Part of a small language model's weights: normalized queries and keys, a variant of SOAP for these matrices.
Each number is 500 + 50 x the weight over its row's rms, rounded and kept within 0 to 999. Layers, rows and columns count from 0. Numbers have three digits each. The size before them is the row's rms in percent of the matrix's.

# o: layer 5 attention output (transposed), 256x256, rms 0.112, rows 55-75, columns 128-255
# v: layer 5 attention value, 256x256, rms 0.115, rows 56-75, columns 128-255
# q: layer 5 attention query, 256x256, rms 0.122, rows 64-95, columns 128-255
# k: layer 5 attention key, 256x256, rms 0.134, rows 64-95, columns 128-255
o55 088:540534565392513514440492494564524527494502475549483520399474564473537477527482468391521460389599553540388515447495501427543480506514534543464392595430414504485552472531411473443467510537463600485522550456551549525528571481479506481557520415454542581521422471430519489627527459578520536471393505483502487482519495458507514444576560415439512455469449619474433526422476520462528507492557
v56 097:514558535427543505364504459468468490477538492484464466516567482495549627548520499457591539501498526557497519499493529526525465589479502557448470506473506438527529551469523516550420518432542643503494559437509555476530498495452425534430463510431609517527426529487546492569597531519530445468442428448433551468455461522480535522456529556520423547541497425477505543544529537567518524573591
o56 087:490480484444466527454397534422386483477514483498558353404467589488429484468449568526540452516604514408569500481527467402570532526472378521584505499398538499479544465496530515482534492484454574435498520450520455498462530455442567407582405575496540509534436428427537492510529439595472439508581562550533452460549449477394449568467471564487484513431456471494486485471464547588506397504462
v57 100:422500565470500419501456498546409551513415460487437511531518482447508456530438506476533480545495535539545461452506519462428551560514381546495531477436529494603446465446486537489479453452467478490504599624530459524564471505540462486402525548484510510488510516510461551487566496528461444494472459512545580539530474513567566502529428610526519383393576502557544468468485442507506445488529
o57 093:450492499476571567481499475401435497486515417450524530408509524469372550580485508481434504537484477580540464362547495509432430440549470466435508468357573516567488598525547475491507464495517472432442505573512407456564504481543474442438577461360460527509470535476437477536469589557643465582463528510482469483549472505468549529468477460584552451510499520532595492457598484444556473432491
v58 092:476539542496494499503532523533520508487464442490524501420394520579439522534478440538549494512541534499491495489362537585554425541547511554515528471544531500536485479491544443552538415424467449555420504513526508489516518491493515458471657419513449498490514487365486449465499537490497577459591471513492473572548549548378506521441550467545507488521557427470556448449467468451521473460534
o58 093:473507444577543542473533528488521455459518506498473465550472468459420514582480562494580468530484460458475423541484500483453584417486484461524482435476556597400539456432475558488515530536471469454500460581539424445522498473523535527533598455413436501483427442436475546471546501513509518446601603354431482487508519467509512408558423512563474526509576426366501490584539439400456468540509
v59 098:469569490565469470459446531421517490450566529550492520551458502585511505527502483562481554524503484612492511450457565499502441535445515483429554529452558493550483435491488534548473480476389525473549549481534575510459515592553525472465543437469554537410447502477554483467542515486405534530376556582512621472462543398470505444478519510460403562543498506550457533499609524434475545509530
o59 093:519487425584553378470464527472474514486594487494443505475445509585422531518532537475494605530434458473427460548426547484606517461470538529575578484397509455482540483458542472571401554498508498492588535474485483512471502515499521525482559441508577488471395483569550530552412532478476523453619492513544519484493422444454459520483459547517430581504516508484456504466552445497526483476531
v60 093:486532453593433498503498421526490567479438518567481488458554460527487429495511481436440438478543531561511418533447464570533502520505529462502526566489433536544516546486533481570503431483580437522414535442460486416515473516501560525465417554540484522450546475529563536625438569527619475467425518457545472506511483588405556516438518406452562567410569447514506553406563497553577510546462
o60 091:497472500568487483499482509593503545508483530433519419605624472579502546462557533431553475471419499546464508504532593430484444554487514496476422527545576530532548507514435454526468500567441546543558603514485508496448451535595504499439498518468491445497566546489557484506588467518559560495452524473485498508471465545508457386417527479469475479493506392523525522554545449578512508539481
v61 101:524526476530523490553569474479453485508563540482585520429410490479496446520499469498503452530481501556494553417607530506487570544556475495430463429547531642587448521609459473447533456552523488517452545581606567498424426437556521447491469488604505452530490505486468599518515532501541610515556467446459456527487495386564546499428543485504540494438448560491507525560580477523382449518534
o61 088:450503483530468461505496454570396444465521548435409492502521414461517411611525500507430476491516547443456473447523585465551486457505503539530455568566449474494510491519484499419501428532470499577513458439508570523470457369455550507483483452535418545559496500494417456469432577497506454458441487508454423593494533526503436539556555478511472555539520557506539535521469420488463485536560
v62 087:452439530556437583560517467473504505534521575466450519557469563618494489567451470484559664589477497531428449421394443477544394402500508483487410524541467538500521438503474446467504448494570440549556583557518440448539524502434462540581457551444544548525534525493514511440517521474460546480534484499562487457415430506431479500521431579512502471474477507596518523491547554429533542408409
o62 091:478535432510525540450497528542421526613471524449479471533450566529518504537562395549494599530461510499513495428463573432506374570505543429448443495539478542491611448578438560433534529599571429488603569497533509466489512495467527559533537611544544495493496575555454514521456478445540520535390433560455514432469452567577438470471472509520459451540594534522544548575577563489527500456484
v63 097:461575525581513487513464442461448531497475492516524431504470480481486514441514538532568462659566493545451515508583476539509397503615514503506457644449498463427604484454522455575443483446486629514376438540499465555495486445490558512512548518536463516512505538444464547456521536468416580529450505398533497500501586517455523532467591564484464516429487507510442509455516528505457550552502
o63 097:502508521469434594476460482490462506529584537443491619460510513560541447526460604510438460531499552366477533478586450407508494543609484460561437525459484548506523470553533491487416479578555559527428423478536427487528495500430505524532520552490545513517447444471493561506458472433455560547506480417524448498541534547591467488487456472573489564462470518522500444534427497560474454435621
q64 073:454536443461563476523546522521452492462551530588561512544582564457457428548555431513528484505540491506483487417475598497547433462463505494550481574518507569496533514555458435519444443492479529436473519562476578484498460563535558444474545434491445489603425556549555521552534531495477604510490474532572508553443538550469484470584526482458472395504433494546565491503478473512557472537537
k64 096:455556480479508560524458498404545547560528547537475566492572530549551545473477489561482451632519497446437492551479423505534472444520450429570511504476472465481547566463517545414486428514504509504532504560522514456587444530540469484502460511506578491498520444322564401405468426512533490593487527509471509369537511477565480516517529447504537543452520526495540487520523557454599515462520
q65 088:497407454514531513483475481482487503440502445554533536419517534540551444589505428497551386528508449510447536532431527456551421493468496365559548441518459440481559477447489417536482622434545502549545435518488454468497499456474550452382538451510467493526496429468545444425458483401395494421635454461485516521518525497446471513482492497495485505527505466492487482469438374330524584504483
k65 085:457598503466440511511471516490401509494619471476556488490468439478457522562496492490443511511501419438339462547469556438440558536485486485550432566497474501550496482545478570488413522643396537483451466430412481504564485512442525511527425507461500524430550441600506590511537445489505561523514452451495534452470574577467472487406464617507557495377489579489510544531478509417479504475450
q66 117:532634513567555454554556477383458456433547532499502469547455465461443521530499583497461485487468458517602503488536464514424541507566492499489551357467529469469581482590498448519508487533459485429510541510538421484479548506408535572463520510464487516488500437421498475468445563465500541541438517491528446510501542437564562527506486528613572587530404454537565564504606468613506444501501
k66 099:470642488462525511559382501578479515538439419537587496611513505470464556584521473420429424492511489600453457468476381421531570498520529549478561457509544506498528526492535519463451541555462512444515424433503441518440578547586458481576584567508450453524484531453467470574490501513482526543579444389504516515505493521492534464533378450551487525503424524511483468473556475399505498561548
q67 084:482530484550484522623514583460524545521590482399498566416459445521491471529496511631493524535500482433548439506440495381517464551551480402617490515427461500565526476528493530432464481505526453549484438450426579571442519482519475592401469469569515497491441563501536499519483506537389477448528561469476563497564472463436496497473466493520449516548520559447575420530517460456460481500527
k67 083:585461569387452504477520552508551454509462509528452527451465474573457493656521422525496470508562537512592542430424529538463527591423448442578523450574402484496558532487498476495543567472415470541463472557551490512502471520519534556518562493529517399534527527549485541439486512531443438535527524532594477487514448538435506500547570429474454522475565424449453468556534483533524519522422
q68 087:511585497543473530492507517465543492558587531451489531487407468475557465429468504495562522528460439495573547472518502426461429485579543505527523494509471465427483543473504450468460467499513449486473602545507567468477427554492502460500514511460535424560346500592480432443518504475516509517621607578582496485466511561496509518472449413469457421410420487446609496567588531588540523422450
k68 093:555464488518553449559486522559442503518506535524502516493488476544475560563505461511555604541507526513551499463582445461498589543478495477574443567591501548504445478496497550463542597530575577450447470489515446517551575563451429579442492458472449490497488585657492586557525516503499503536606483531497504563499468526517501509452384561505513484495570461409457533503499479431537504571525
q69 142:524451545467423556408425483590554509594558556465492462495454523541485479558518542443531468446546564546393553443546547494482484552454661532453503525510480509529450463547469483434436565487559497448449485547554531510529464498499538445481515504454447476481563569438552547570625496551504496501564502585508501472591505529500469461444525494413496484491518517482481537585472507410509417496480
k69 089:546567569493563497473440550484511473525562463525492461446595447475448408528529410473616528467584480500517505459427463463550516521528607452573521448469512527529504464485498372493414486510430518388514562560552415511480527536587447444549451546477463479539467511524564549472508437552490496434577488509570439483478461531473514465534549430510489425457441506451476433555517461423446543584560
q70 102:468555408363561559377522528525369500460479467478598495492545509527473538571416450471579524518517488505497516496607498499516527498582622450517498528468444558475509477583405425571450559489473455548534515579489506439456524463485523480426608493466550498568482442432544471549468442499372570522502508496497561511436547502533543574513508498501552550519549523481525534506457445448547525387434
k70 111:423448553599576449516504552538491557603548512513505442453490399524561452501529508598488422450503576467580540513523493481583493485478492458538517489440491496518525495455557538645450567541505450578425491521490479529530446493516528437485486552507495588436581529479531503543465525492488544457510533579425570459475494452577578519575529488459569524541580498486439560520507533451529435448492
q71 088:474423541538519533455504602449488524500447511570505535443496584441540473459531472455488527549547513525490555397457454473611489419532456438470444450582526443528470457512532407580472507477535522470547454427425541537401507510464560577559415486527502541505508395550419433480483582452524508466522517470597538531469460464431554572589574510485459494417471474481472448462475502542558542477538
k71 086:501449510485571435499488471495642505527545485458435449473506557515481491504500503503534526365514511561542536483532491501447445516510523555460513479564532454584435514414500453494533395553501576561451463478398504442581438454552498538477508511496477460470466457538537547478487509444494524434563471558506470516488439505521464463429518528513448460630465558455554516592477505538447547431459
q72 088:539458501564589533529502490459515430514517592518467447429522617451599516565497463555425588534527487531496536478456495557476555443577507467506492445548472473496454451531512516498536490493515451507475560488561516561432516460429482497573464612539532503519424483444445389342471464421538557519503535550503492479462484408480497525492520511540524550569486463430539455504435431418565456491388
k72 087:540370476579574547497526544543448458543417517413453505503472521525501527459484509497508585515410539529536614463521513544548436456476528517474507447497566460400528447439561522518533473480519440491537471482443540487403439414490513468398505417491656514500486555428537500488474505483508488473539497643426508559504448436547473523467507473528467568557552471481502370461483474484431536472575
q73 080:502510529403452514529525533554533494576547475545440541500552442456508427530395428592502525473570520495526535554422421542519401539354446499478567502543390461548535478438575494506621470543523508503481483468508609545523539440482480526555503388548548469466610490543449525415487480514454465458542574431529566457541514467498500459472497547540444507451527580565492409491554483550494507524526
k73 096:536464514639486433581500441434522449550497430419624527475464529435488503527474502547479600552441482524528505452462415460506482497449426531419452487457526511475460541482498471466477481450458525482515528435476521546467503460516551467403470502484490511496538494437403557486589500508450489539605498551486454520499562551455443533536508615576569520491533521446562491411454491391510531506544
q74 092:586463488478570460475573560478492432548496437505449411573510565489498527526496383421454405503457484545563582520617495526483470461419345435439436562474449543571466579536449425535476420523484434574521456536561514493527545419460461490503568535467455536386491557526490527496433500513507545489573506403533510423457464513505477428465479564406476470461540476463440492487473567487521508506499
k74 092:532480455461533549561532519488478480562465437449490502502550551516478477501518461586549387524574545498544380520408489538480428528433474458502464529522351473509563459466632607513537489547446454501432440498481496514522530578571526527527484483568401585460491410506504487506542502549491435551584500468483533543437546506423526487488428623473574491504478471506465534405513506579546532476436
q75 078:505503578524419532466436484482499507474423517535542464602466531546559528473475545492625530463482524523488557617583551537467560543401491502507545568451441440577451542568472462643538573573514391535460481505462513498483404581492538445473554536512417465522530426485510419511503523440545566532521463558516568451426517614508437507502441498425493422570510462553567592537496463527527467454405
k75 100:402499475462481497448530561431475461420574476449507449589509573448577553535552509405435572491473453485485428455548619552420507477538605552505474539426485530434483474495448404418476505551466474448517468455480469511527436525468503426483451468499594485489401515550536587497581430463540492510548563491383453450486467547452514551380517451557564538572503602480481493491494493543463512436544
q76 081:448559541395450484531537480411493568456412529529556455508428558497521490547532367395523568516600456553538524408481511434475469455434496494536426516388514435521462416474532466465504506556541461413449572457489515506495513560610506495503512518515520491560413517528564553515562505495504481497478455535468404501487544446454459467558538487528434517399423520561502472471469467452493504533477
k76 087:468500533508471526484491565459446468467529491511460481497500518506529549544451517484426488454501473416515447383492527431551433485519517551437564431411474485429461528502470468492432511419494532465564540460542427499592540428535550416469543461540505521496480449420554454436543586573473459503532433504507507353580484456419493486444505543483557401481400559443644436431567427416499486527544
q77 090:462478564524507519456534555579512559491498603536507536504547487513526484466474523524592590417492585487469516443525491514494467521505410451472462468437457561485424495487424531540539562433420501583526486597505560457552586507506505576494563555497496529457630490495473608573471496483460570517571441525505484494480462566582532521475564450560435553475491545502438530547560575515520431506494
k77 089:499450464544495482413495588433594510461394512503489485440472569524518547483510544545542478440510551509497513558421601458459527475458479579490586404509491570528523538481533523539476503568601446585568451455450550547508520517541467493558438411521588457428505482567489490558398555455454477566487542526514510528476418406467503501463547486466496461524597477430436586500566493468578550456561
q78 091:539511499439597446501580504653492565495493516525489447517401542514481475383512490560530414492532541566527527526489469551436559463447532459447584598449493486479402535525404523459512447466412459440542592491556568494526520517468496472574519508510489478465564470456498571550478517428464543479539473459440452495467564469468554516494514413441561577457459584586444482508591507517525518480581
k78 093:456550633536440515454564455567536473515501447482470501569530508563503446475546631505404486473473467608633491491431490448446602520515586556522557503478444435464528467560492627489536510604486522594506473518516559523526508490454441508520481501458514503508519481601491508553562368545488554490499534565513467493507478490520521609538516582497467475514540503471544471584537470430565535517457
q79 099:556514562514445467474561510490483519527493554562553413384533509454496473543462543478533404484495507534459450464495504494536486589507513606502472412497459538521502491550385500613593461457418442419498515532519425467555528548506493551439466530482391516407452532499499549441435495486538466571515527500464567534525487547540465539432438459558517470558543502528491574495540339440534404482488
k79 085:444513582519578559530482539472427571506422524543510499402475500535527420473508520460450517500469528509424456531443476485496474564510442500462531401563394480490573463516572556458528538590544438484426485498531599374580556399490526508619526407494439506558490546570568550489520540504530469440572497457370510524576487494589461488558503502559523477524549603556466522499553463443505400488480
q80 093:396531430527497594487513520477534554399501549428554488463591381470549425488505500468521529453516512418494437504485493420569513513488499460553440487566471484409414497551530496441530587486573476450479547467349537422505478412493397493555515538525528492497491465555460533518543512495548490498463401534535456538506544472497385476513491524440466397458570503498452444479391527578486568478389
k80 095:432522491503498457538444439564459557434426515582465557530583519494583490497531576469479459490513497529529461484489508431423467459367513547520510501492470564477528556494522538483493494548548445493552473618481528563499580430490455534523418496457385490466517480500475434456492493568404519529557450590533414468560517527479455467485445539458579505469516480468511501592497499408503522478580
q81 084:525528435483496525639484505493531472555471508599431470420495496506546518529416552512431471502496415521507512557411451501520423534486470560485632547439485513511567462416568531542446468512514447531549565518508515547495473483479447365461418459490506412482497541444450473571537531493385502478480524460399372512530552477414505526539462475480521506573472511588469500440489553402505514566456
k81 088:448506417508496567518523518403436472518444469355499481445462519547550457484525532531535435507381524546492414396495503459490480495579540450455558520548448535429443396542419472404502536516495531502558451512607508472484537447546537556501445515530445442589541473473540417576484547625496502578439551462429513651468533509437461527499447481432505507502520544428517513494533440414475454474482
q82 090:552397466539496584466485563487501495524582458416493381510552511534474589573535599499504437552467578483437505596482567435508481463472513433478430555563578560510554513450469541463535490503457515558380489528545607491465485481555493587511439534486534446485530597549484566520506494631467480443514447526516533486455464483414466457432477539498347508515614533375467558499457546530461510490490
k82 088:465439473527443512611510537550518491415458565562489507496425476618619581525439512510534474447499504497457521487540679645485521533465506588556541466484469482466518454483580535484471499511571440562471388564425598507491516483433504436464503471550543468493555503487471534449499551407465479476568515515426445473493414423526446535579450571494549557552593578409461548550562498493513504525565
q83 073:475531435467406478452486478470488484375508613502513549520432504498563525533491507453552478460510486470437659533503505456471493466403527515494431531429541452410502506497417584543476511427497507509554456541525475433491441494417501475494559459424513507335492474477435546514477579426506568468562484516567498536410574440481452487504524478534532540636471510538440630489417467417421467418580
k83 101:481509496496451517505495518600500477555465467393416482497549484452582500492485514504563469493504473513488549376489594553539504544474490526427503511460436492498458464463622476495475459465486464542501571504401564549605555449568485473548469412454480480503535629525554571477510533467504545545448511440523582493518528446562514455490531506466431492442531534459477457575398596452480611521399
q84 083:491534644563468500521464496526451510544440461620585502498614469562433452462448530588518402493517517483551490508505519513550554525497469488520563550530433533515469487547535569557415562500578453516514514524518474452578587477468466607460492424609480546457565478605442477570493461609484465510483457544521514462479449535504521468534521594486528444496478518514454500519380491482467476552397
k84 088:468554536546448462501503433554495421564495485468545462455539431476497458500386510532500513425570495603469573576480483536550494466497524512408510576477436447553455501447566494576473554496530524508471560476557465589560558490481583548472537464393483628555444537594503421561471432487502601473471529497456467650444508391566538477577580592562449439462501482398443482492440526538547506515452
q85 090:501546429548553476454492453516576558508479512487523428540490544426544458506555504421589422459552553504561452572593514456465529440521555480473444501560523492521562448504434584355591511532538455510554532511467556469493439471426423395539537657524572522435515550459472457462375576436485417522533465517496495477449460534422508531478541392543474526539524490548485548572380540536562480444482
k85 092:554449461517582574499554500470470457514500568580513471523454526500544507502420549409549455537454512420532505582490496579426551405510590427506495562456499545501353577517509459480469433485572484426526557465607485577527416451522464490493531505503513439562493455508533505580429507503412438556570535486487542532496530459493446468537489515458400471578496539494527591449488505566483512362442
q86 088:506524510475459479470413429462544496468487480498584574479555486540476521523489364578569480465566524525612632489547550470550495485463533548458468567470524465504537513431504492482398560503519559562416509538498480495560490524510538437511575476601606520547450473524527413471506464564565408548514506503565495523663465484567489427463502593535464435389486451510486462453511504489491588522534
k86 094:620632526518552459475469510545511443495408586484504551459510527548532491533538443604491627432499492532466493520541471543528519579590474508471646481477499433495559400422429448454473419606558495512525413426526539407469499464484519518507454449500537500564458451511535493532524418603474483537547465521489422530537547432445454441486512532485583385492557612412587534531566525403461540466396
q87 085:538527490533434555406419427499503508502540455406559490508473517456515449514503515551447603563470494514491402501449568504400518515509489585488497429509561489431566529398498509378496451604439473435548523482586497508326458470539468498498420460565575467522393465492435451458582533492465456516461578644437508424495531532484538449437421538481440502541431458606456566466472531467521416501554
k87 095:603540457353414524484460539523532549507531389510415493453489487534477445453625545453492379513557491541479453518580514531386536464501435482471498443395604470509414490403541585470489454502449514445551474498501569442476477436447438494476527454529349437460439542478527555510527549520447419500486466541517440418533407512488520414433375427473457520453476445487482544542509496423509505517526
q88 084:549496443442512550481438501508504491413478530486439468447511583470451458487357621501529567562406478471514518545422426593553485462495552507507501509419509567469505505474432434481575442480507413409436547521544487641488528537511516468535481464508554469421393589516558477524504484539464516572456498550441497503412524534538513464456520518539506522505483520512443526473483448522496466524582
k88 090:449568482554545540501500545465434432510439536459550444449522522524390551481460494464548392546480489523540530507362447515432501518514425546512493523398451522579465574585438336604496430481374507597619551474481423519611573456496503415492434534495498577434462482493523451536516467495378526542521538493524529502489562486527468536480502597530520440519449515549545534517545547514585579476511
q89 089:452459477448529455466513564465429518502509426455513526559559487586515510536500475511482420547427449478514536481519561455541516453439502477486483551466512487449462493566496519640425453534470485598541427478563461553551519424532522505318507542502499544437559537551461447600500498571396485532545504427479427529476520545502461447607564541438589487486483498508540480492392523486393526508551
k89 087:499488628481468572520555377556484527517471504492566551569422522493418584546573412516503514414432498555490495407546438481422603453502488486468462509472471504526506522464504533473529427527405598440542467445507436477407508470458424535517455524524434493592498506441568458555580488491515497526511542507497525511405494510410449519460470412539574484553503531565589524434404426494532492492495
q90 080:487463531563451454470524468542526485572429508562443495501477548535456512485537500459487520444454427431441491510529553616558527431504519529475407473516507505513417545387535561534468558553479502457390412398479516528543517517533488543574514506470454473430498611597517555429523454489555562485504492492479519556456443528532537519478481523534502553483463449466389550563492533488448519502510
k90 099:472575398544452484531495482577544504471540540497540503443553492499518501487509386503508560568504439521346455499519514421487389551532512539429508452586355492500531410513505549515456433593507444517370406483487580518442547399468483569451518419493395525515528526448492544486456573532432516521532371491479507561523566468534568502523439560532433538425473532486426513472453508460401469416463
q91 083:577490415460583532530530515538495453503481448560451482472656532512491528522403450482501510524516530577484475449509477533523461587522480513477502507542377575563442476550443513525584455477469507556622491504563493519559609467488441458474420448416494538447567484532504461514464438492447548536487388413531485542405477487472551523465551491416498466445593468414530596516515477519496591485458
k91 104:503505492510506605502503498474438531512557484471533526580426450590548449494488613455495503489599531481444595502518505434573511525480486519602532468464556538499401491495520501484561543533441486463513530533533516510509623519548519518465544463460561521418572454497455538543465536466483517480496490513438513478534518390499461474559542447478636433379535572516423430524507541463506577563531
q92 087:469474516407493505519409453487476517528495509527480468516448603545555490404510491485566493526515549551522487530460477474459588415457537571423522553562481462534520496553522571561504501480629502557566473441485469621514469527510530516554452496450591458486562521493483487540473416575490522478543532454418534459527469463466519529607569494530582539527587459427508544555415555484510526510497
k92 092:460513435478475568437470547526447526475421548485488488434496404585455502511472471485534521483482441558378521570495489577531504615486469499489500531516470552538539523594461534516444527573405539399485391527445486567558516531427505498471424556527487426497504440553575565536468520540529436538552430575501446512601514584481462423394388468445420422490476464432513461557470466334489529491512
q93 082:581467529464418523510498504472550461495438494502446449394612518564468457623472480458466492522446469546475536480543573571505480478432458492546595533466431436519475530584582454550484573554459512426469420523577549541631433423453466437572543484435532456529564535548503469517425481426473432546542516434464509470551495500534458407434499486584526634545526603480542443576465452496458436487452
k93 090:524483501496535527495493398516474445528492507428504539507400507470474491477488656469484536522482497547426523552520499562384616541481582527467492456520549517487483574524351520473526524432517371534561575463586490492452477470499509483491488562539591511456541468450471424501584469481482578515515481506419495492447452473548461395500507463465448552559514568539524552563557463483540547438461
q94 111:527425477590528502600502546417519546539537504519495513475470468441455417519516494534423447530451448411538489612480501436584467355504475527540523522467601475482557504365579529436481474478514514479463566395462531516456454487482504472559513531499497559449483468531427433328500433529512395443486591415441473479460477530494552471480516478535477457502497476500486478418453461547523489573538
k94 090:537504537464522566428506509465558553535531501503541523482490558539440544456547420529463453435509392476604494496554485508540534513512565441530495516463478579468515539455439482453492493480509422365475575446510453453481526562493410460467537440531425474483507514487555538475523499599472380454528468446541516490479485497518572464523450391533573456550514529534488527519514521494538602538452
q95 092:555460477453547602505514523571481451462370493413448476549586572520408483397467525500521520525510482493413479414571477517431426599470471504491548572422424510530449617589506390510543511473440461530587568523504519472572473436464496479579485484447476427587523510542491510516469521537480535515533516519538438470483550504469461594497452478485497490497501539449479485574554499523470523526485
k95 098:490546516400488552554460548592443543446546603502544499394511405452475502517475486558455493498489519466528539532547504491465527458479478475435548580493440568466464596533469555423592502535459458470514566500583501601550493524471552428378570477552540543473480498397522531539463474589565531449500487484572536543475559547530474473461535596419400465371505579479532540468511517549518514463357
v64 094:463558497495488502528491566484459509465476489453473505528386448458519517458511476401448505478492486441502538559485420490499569565400554488576451507435458513501530450461547503515471468492426562568467499501419480590497544574491477524450621517422474543574546522577505400474474520524451575601557562465509535386617473491414542431497397496525526538540413546610564419502502509503470525549451
o64 102:485521538532460442526516511557549515588523507547524498542530512484464483504518461528539494502577628455420578472455535459498460448457542554530468474624577548501437486463488521376546510528571530461454446503505487403506430509504443524551528498546594541503552637513573504443464487474571594500531431498495528591445409488565602466574498487562406566482562557534569531474496525560499518446494
v65 100:488435480406493508550445469466414537452624554575444461453454453532556436532460426461464592450502394486336590482503504540563571573502526509506508529436569414440490413532499590475531459509470586512565460509570407497491529500508486514465557456429435463497550527515475532544436496500515517500497508512493440539401522547564481565512541534539613466510579437485495520560539550454469537524471
o65 100:541562495504535503553514528546458543559563479523480529525558517532500530497418444418453455471500505452562508509474499498548429482527563491563443492517520509462584550471464585481444489466467490518428510502540520490511618423508514498495538637519526558437500525563470538535578505508548493587417486513481522471486502498555511542437616494608482543589533610580560431510485588520532455510485
v66 095:420490594499487436521524437521544506509512480416455504593451501458456528464522552465565473540546599471542485450471463451482576570510529511471536435444563530520526595472412491507414451433526552562503560569510532476554553513452577504497450587510531506513548444452455462506533508581463574493543436421530569526553435514514462515459569473562430487505418520462412528486505611479484482464486
o66 101:534527448494486507505526540435459456512506448503525465424521425515487552453487491478467571532490568449397485594417527507514498377497444521525483501399538458519545480520548537522541457568353528493488459519529556489561422530485575512522482541562510589488440576472617458360553469430488441510592543524611518463420491446419583507499465451508465487502474515500490532487524470603545507431442
v67 098:519425528476502595477449559532438532454528503608449519498494542470542404550603568510540520494490508512508578488535452530572481439490537453530479539527531484431420504478534563494491611547535607462487431472544428567456466493539438420429532598452480444596570611561532493537474494468424498594539518516508447490514505514449560547531507514502456494454517512500424539546409460473431444516571
o67 101:472536446580464561581537477527575435549500499489516626533454500420478463538521465507462519534467428437491555588590463607530531552444517543515467449544510581438481469409501464386499460506462545574495558514546549541535496471482507455536418482520433613551475453482539618467429538508487489510467556490497507463617504523616547486555492484421565529444510547460556553512411520445517521493592
v68 103:624511463554515553480519518498519517494513484439540573546523400527469500490526527471425411476532527481498517518488526497515552430401459430456503592501498590485449504492584507557468606591563468395530514532508435493554421489386543560438471490517555515438457571549375543512550506459514384487555507490460462400560623478469454546494464409497431600440443433456439540513496439536599525544499
o68 102:472489483565447444488498503542538528488489570542499555451490499538522458438483474429535531537521426470436587581636410554469484561563547539398356479558394531512493564534457489461505471572434587462521504505493559513558520558501498484515537543515539532498508420613495555536446601458471528561577469521463520528464442562537549527497601486542553486561527449495425536515508478509499585456483
v69 111:580493472439461593538391531492511498494416548460470402525590580563428464492545482497453552507488511507522523530511478411489505566470506464532560505608572522460557496483530505523555607478535483526513557494487541561401556441504496607531432547456477491431509508578493514482480499547531467543557514476557331559521548459409494592450532599512518632462626481394502424528512522532436496559496
o69 104:463529453482558459511550521541480466554529375535431415481477522437487487464487436454537498541462467456416430505464570470377406525517456518475421506498481479455540485563568425414578405543460467438473469522490601498524535468549509460606580490555482450556446544529562576545502504572489460486440554506416492511559450472505513505524561480424459521450471543505495426434551435536479567515464
v70 095:498544569442479486535502444449392553448490557505499548512510427492421534515651579507555392457475471499421509464508523472469504579485459480546533568518432464434435493508495506552353479489569435514518506496499524433461558466554515477598543546525585505482493515438477548532497421581468466465438524450469521520618541542457356507455442472552553418410416486535479496499446551505475565514502
o70 092:593532380444503523559459505499394531497445463514501529534444511534465521446495542508486473597462425423490528605432595533456499407585529500513536448473491568571545502569506454590498465503440431579497533472568441474462457527401397531432580479513482493468452496546495416501440440407466552487541554395550490505499523494421505542548457553434524545553464518532533547416553464500479575542519
v71 100:568457519480492538461440437571554554498475501505554490559477498504498612502456486445524570539423523529435510525563473561486430587510439523474536538455558513604530493462507502500457498539505592510490422499497421494537524501433477445565523396454518584563536437489563502531495447471461525544485478513438700525433456530461437414515467520551494461588389442463499530410584490423474544487550
o71 103:502522490474569487535555491528488483474547509548466568554519468472500474618450514519519383476495495558440530548511529438489566447436567473498545551432557467537421477562528515518438494493548577512667443564536468528598546502583514432448513484451385440567549530420523505532512517434438543504582435454520449523534516517476495513434438481524420510509458580540515416538538578556526515537548
v72 102:514521490443522434506414574519494480484529469459418503434555468455484495471503509534504545608600485548492332592524574500457496532548488518508496472538558452487569578525419503436492465527458398531495492479441444511552436414459453564492472482484473468504557513577457515489570496516511534471460532488527453568472508510475487594601542582487544617455590486506480537502477523465479492525453
o72 101:479478417479380443483434507464589554474529590562561495513456467547469474467476539577503505582552476516435486497487388426460543506536470471542474513460480517609528477427485436456488500449546516549514529460555551586474490559475515428544553421636491501536434370512540499515572450447558501398471457630560456401529451521475553362563457523435505431437551542495541459462506474382581500528513
v73 104:514476488466532470440532561429552536525577499406450503424433497549578472521580528455522536658518445434526535489513512518427486545568495394547426526484448543531487475441498495547543481653538593632511449484444452526488514449454548441412496486466414586594491500486544459493552528444443529495594532516490480503526479570552477534573558537474563471563484488573519541459442545524530475490471
o73 101:441526490502419503559549573591586508511508511546459466477491384488589439528479523593469522529535546441555546474506473514551498495490543485507465628485469487493491576511508533428489454432489596550426426477485529528519439422492473523467390479532449441484615596446490536434427491463479433480484473579561459485570419488495512512506551562449502511515604537490468405544512517436514514525487
v74 104:480474504527468522433562461441547520579525441482467446432514527523497541483575487578519475469568546535517492503500596502519516476474519495519496500552397524450454542452428504488511476472595450482381464577491509504521530442473595493498482552473492513496459467526432417548569460427501534476434573568441494482519535526570557592449533545588446414606500454492596479528533560503480477440512
o74 104:543493484597489428590533583448517470543635475451508470493650581501498490556455483493480514578518535488431515459448573470440558549535510491498595366495480483492514485553551500521571491493511417471448544508486457487508454510523442500490390532480479404495487522558404494537599551549495492488562541631472532399573504514479451568424380535495514511542527572405530424550517466482556501550466
v75 099:538548418505536421615531436487499586476490553497471493442556472462520551415451532531481464483472540487578548593559476472532486561478516483495513469472499506537452558505452526496496529486489549528568575474532445432505549489431372561500546566549569591398477454519435510480470521567420461542532512494430601430416487529550496559499408421458504505488534407511433497549524470529469560552471
o75 102:427583482409423493498512495539477469434504554462554604524529532490534528485413535464577439491614542567475585442495481486547413568446468477468462538536477526442415463557527428498498550464461539355470531504512495440549524453448511432537533415507534456556568480498590508532527434511552538472453469545453499494498449451586477474605531489469487495544384557583504483417566534476495458454488